config.yaml
num_hidden_layers: 8
hidden_size: 192
num_attention_heads: 4
num_key_value_heads: 4
head_dim: 32
intermediate_size: 768
vocab_size: 4096
hidden_act: "squared_relu"
norm: "rmsnorm"
norm_place: "out"
norm_eps: 1e-05
positions: "rope"
rope_theta: 145000.0
rope_fraction: 0.5
qk_norm: true
attn_scale: 0.177
bias: "all"
tie_word_embeddings: "early"
parallel_block: false
extras: ["local attention windows", "paired heads", "value embeddings", "hashed n-gram embeddings", "an embedding shortcut", "skips across layers", "capped logits"]
init: "normal"
init_std_qkv: 0.0385
init_std_o: 0.0118
init_std_up: 0.0385
init_std_down: 0.00481
optimizer: "adamw"
learning_rate: 0.0013
beta1: 0.9
beta2: 0.98
weight_decay: 0.11
lr_head: 0.0125
warmup_steps: 240
schedule: "wsd"
decay_fraction: 0.892
decay_shape: "sqrt"
final_lr_fraction: 0.0
batch_tokens: [8192, 16384]
max_seq_len: 512
doc_mask: true
train_tokens: 107700000
max_steps: 8848
dataset: "wikipedia_en"
Each number is 128 + 24 x the weight over its row's rms, rounded and kept within 0 to 255. Layers, rows and columns count from 0. The size above them is the row's rms in percent of the matrix's.

# layer 3 MLP up, 768x192, rms 0.0674, rows 508-521, columns 144-191
size [ 95  96 121  99 113  95 109  98  95 106 103 108 104  96]
[[147 143 143 102 110 132 103 129 100 123 118 168 116 130 120  68 144 152 138 187 112 138  94 104 160 140 157 154 108 127 110 135 153 172 119 166 150 127 143 152 109  95 140 138 125 111 175 117]
 [ 72  63 108 153 120 154 107 126  90  85 151 138 105 129  92 144 141  66  90 110 130 114 123 149 123 122 149 118 140 148 106 127 146 117  83 128  90 150 145 114 111 115 141 136 124 129 119 133]
 [139 114 149 165 124 151 129 120 121  95 111 155 167 135 143 134 154 127 117 124 121  90  87 157 127 118 138 159 148  96 107  96  79 159 121 121 141 113 111 145 151 125 147 102 164 130 114 100]
 [118 176  80 133 124 168 143 139 128 101 157 127 149 125 141 131 112 180 114  99 146  87 123 154 127 138 110 129 117 113 112  99 120 157  63 141 115 121 130 110 131 139 120 150 132  69 102  97]
 [114 141 160 131  94 150 140 145 135 117 162 135 152 148  87 158 125  73 146 113 131 117 148 118 124 154 114 149 133 124  99 129 128 128 148 155 147 120 151 114 132 112 121 123  82  84 127 128]
 [120 195 146 125 144 122 150 146  89 115 109 148 142 118  93 123 135 156 144 138 136 108  99 141 131 135 128 149 127 126  84 167 131 141  82 167 141 128 130 174 128 104 132  85 121  92 118 114]
 [136  82 111 160 111  92 122 145 141 108  75 111 129 134 132 137 135 114 124 143 124 149 145  86 114 133  83 200 142 122 141 125 122 150 142 151 127 198 139 129 162  77 125 139 136 140 123 141]
 [108 184  90  96 105  88 133 111  89 112  99 123 143 118 135  99 127 111 115 134 100 156 161 121 114 133 120 124 143 129 160 103 149 136 149 115 120 134 153  98 146 102 135 119 164 112 161 131]
 [140 104 108  87 169 123 141 127 160 174  81 110 159 125 151 107 134 128  65 126 138 137 122  74 164 128 112 135 134 164 113 129  91 130 120 163 164 169 113 125 128 129 107 146  96 119 146 136]
 [107 170 151  95 131 140 135  80  89 118  69 166 110 109 146 130 103 139 122 150 113 152 146  81 122 141 124 112 124 140 139 158 138 193 133 121 150 130 146 178 110  83 126 143 104 125 100 143]
 [112 142 177 133  99 143 123  63 116 137  90 120 146 119 127 138 154 111 107 174 138 181 147 130 147 135 134 101 136  96 134 127 111 143 126 110 141 190 132 121 100 176  85 178 141  70 121 105]
 [146 117 129 101 112 146 148  99 146  99 123 130 119 143 146 119 160 122 138 130 134 127 124 107 112 113 104 126 144 118 116 137 100 154 142 139 127 133 153 132 110  86 161  98 112 100  96 110]
 [138 108 125 172 135 113 167  83 150 121 123 121 138 108 123 125 129 105 102 163 147 138 133 148 100 152 100 133 166 116 120 100 135 123 113 142 162 100 143 128 136 136 118 108 157  97 147 131]
 [118 112 152 164 105 124 119 153 157 121 182 177  92 136 100 145 116 150 144 142 196 118  86 159 101 140 121 112 107  91 153 176 104 120  57 184  69 115 108 163 112 119  94 135 110 110 115 138]]
# layer 3 MLP down (transposed), 768x192, rms 0.0588, rows 508-521, columns 144-191
size [ 98  97 122  95 108  90 104  98 100 108 103 102 103  98]
[[129 155 165 119  92 124  99 108 159 163 105 122 136 148 105 142 106 100 101 139  91 104  90 136 141 139 149 139 128 166 130 140  98  83 105 131 120 149 140 115 147 160 121  82 109 106 123 141]
 [116 113  88 123 111 163  86 125  79  97 120 114  93 121 122 140  75 145 167 155 133 143 100 113 152 117 152 131 170 139 129 122 147 137 115 125 163 115 114  89 108 105 154  77 125 106  94 144]
 [142 100 145 149 104  93 130 123  99 109  96 110 166 139 137 170 154 147 120  93 111 125 160 123 133 108  95 140 147 118 133 110  80 167 102 118 138 111 145 117  69 118 124 132 131 141 122 100]
 [ 92 129 127 153 130  72 169  88  99 140 134 108 158 144 109 121 153 103 150 142 119 131 185 117  96 160 171 136 107 177 126 133 131 111 138 128 164 171 121 123  99 111 111  93  98 107 140 133]
 [119 111 165 132 126 121 103  63 171 112 121 126 108 146 143 135 116 120 138 126 135 117 110 152 122 156 205 135 110 148 120 179 125 153 128 106  99  87 121 142 110  92 145  91 144 110 121  93]
 [150 169 142  83  84 115 126 138  93 104 183 144 130 108 106 145 136 115 127 145  83  88  96  85 124 156  87 107  88 122 100 113 110 117 153 142 114 128 135 136 135 132  86 117 107 139  97  89]
 [160 140 108 102  84 139 139 126 150 132 154 125 148 128 130  96 150 112 104 111 103 109 104  99 143 108 128 105 155 125 100 107 146  98 149 144  98 153 103 147 135  83  85 139 151 140 132 113]
 [124 125  80 133 113 154  96 133 155 141 147 140 127 139  95 117  89 111 128 159 160 131  61 115 116 148 117 118 122 120 120 119  93 107  91  79 134 129 147 128 119 111 126 159 154 157 124 142]
 [111 138 120 128 118 106 163 143 117 144 140 119 117 138 143 137  84 117 123  93 159 115 135 157 127 149 132 116 105 155 138 124 112 127  99 158 115 109 126 167 146 103  97 120 139 128  80 111]
 [108 137 132  78 129 111 121 121 100 156  84 140 141 117 177 140 160 104 113 132 105 131 105 107 121 152  98  99 114 111 155 133 132 146 194 103 147 149 128 110 138 130 140 116 106 168  88 108]
 [136 134  82 139 131 161 115 148 159 156 126 114 126 100 108 170 142 169 143  97 121 110 204 143 141 158  73 135 156 114 130 104  79 132 122 138 152 117 138 127 109 119 122 188 125 122 102 104]
 [124 128 140 142  94 176 131 117 112 106 117 137 137 100 110 126 115 142 109 155 155  94 148  99 160  93 126 120 172 117 167 126 136 157 183 107 101  94 135 132 141 166 185 116 156 122 130 190]
 [155 103 128 169 126 126 175 144 106  99 138 101  92 113 133 149 147  93 147 110 147 106  88 168 128 134 112  97 103 146 144  97 171 121 158  71 170 138 148 103 164 108 114  87 134 151 160 119]
 [114 109 134 136 109 119 146 153  74 118  60  97 149 137 136  72 130 156 135  91 110 136 181 129 123 124 121 127  98 136 111  86 118 120 144 141 117 133 102 124 134 114 144  99 169 147 125 146]]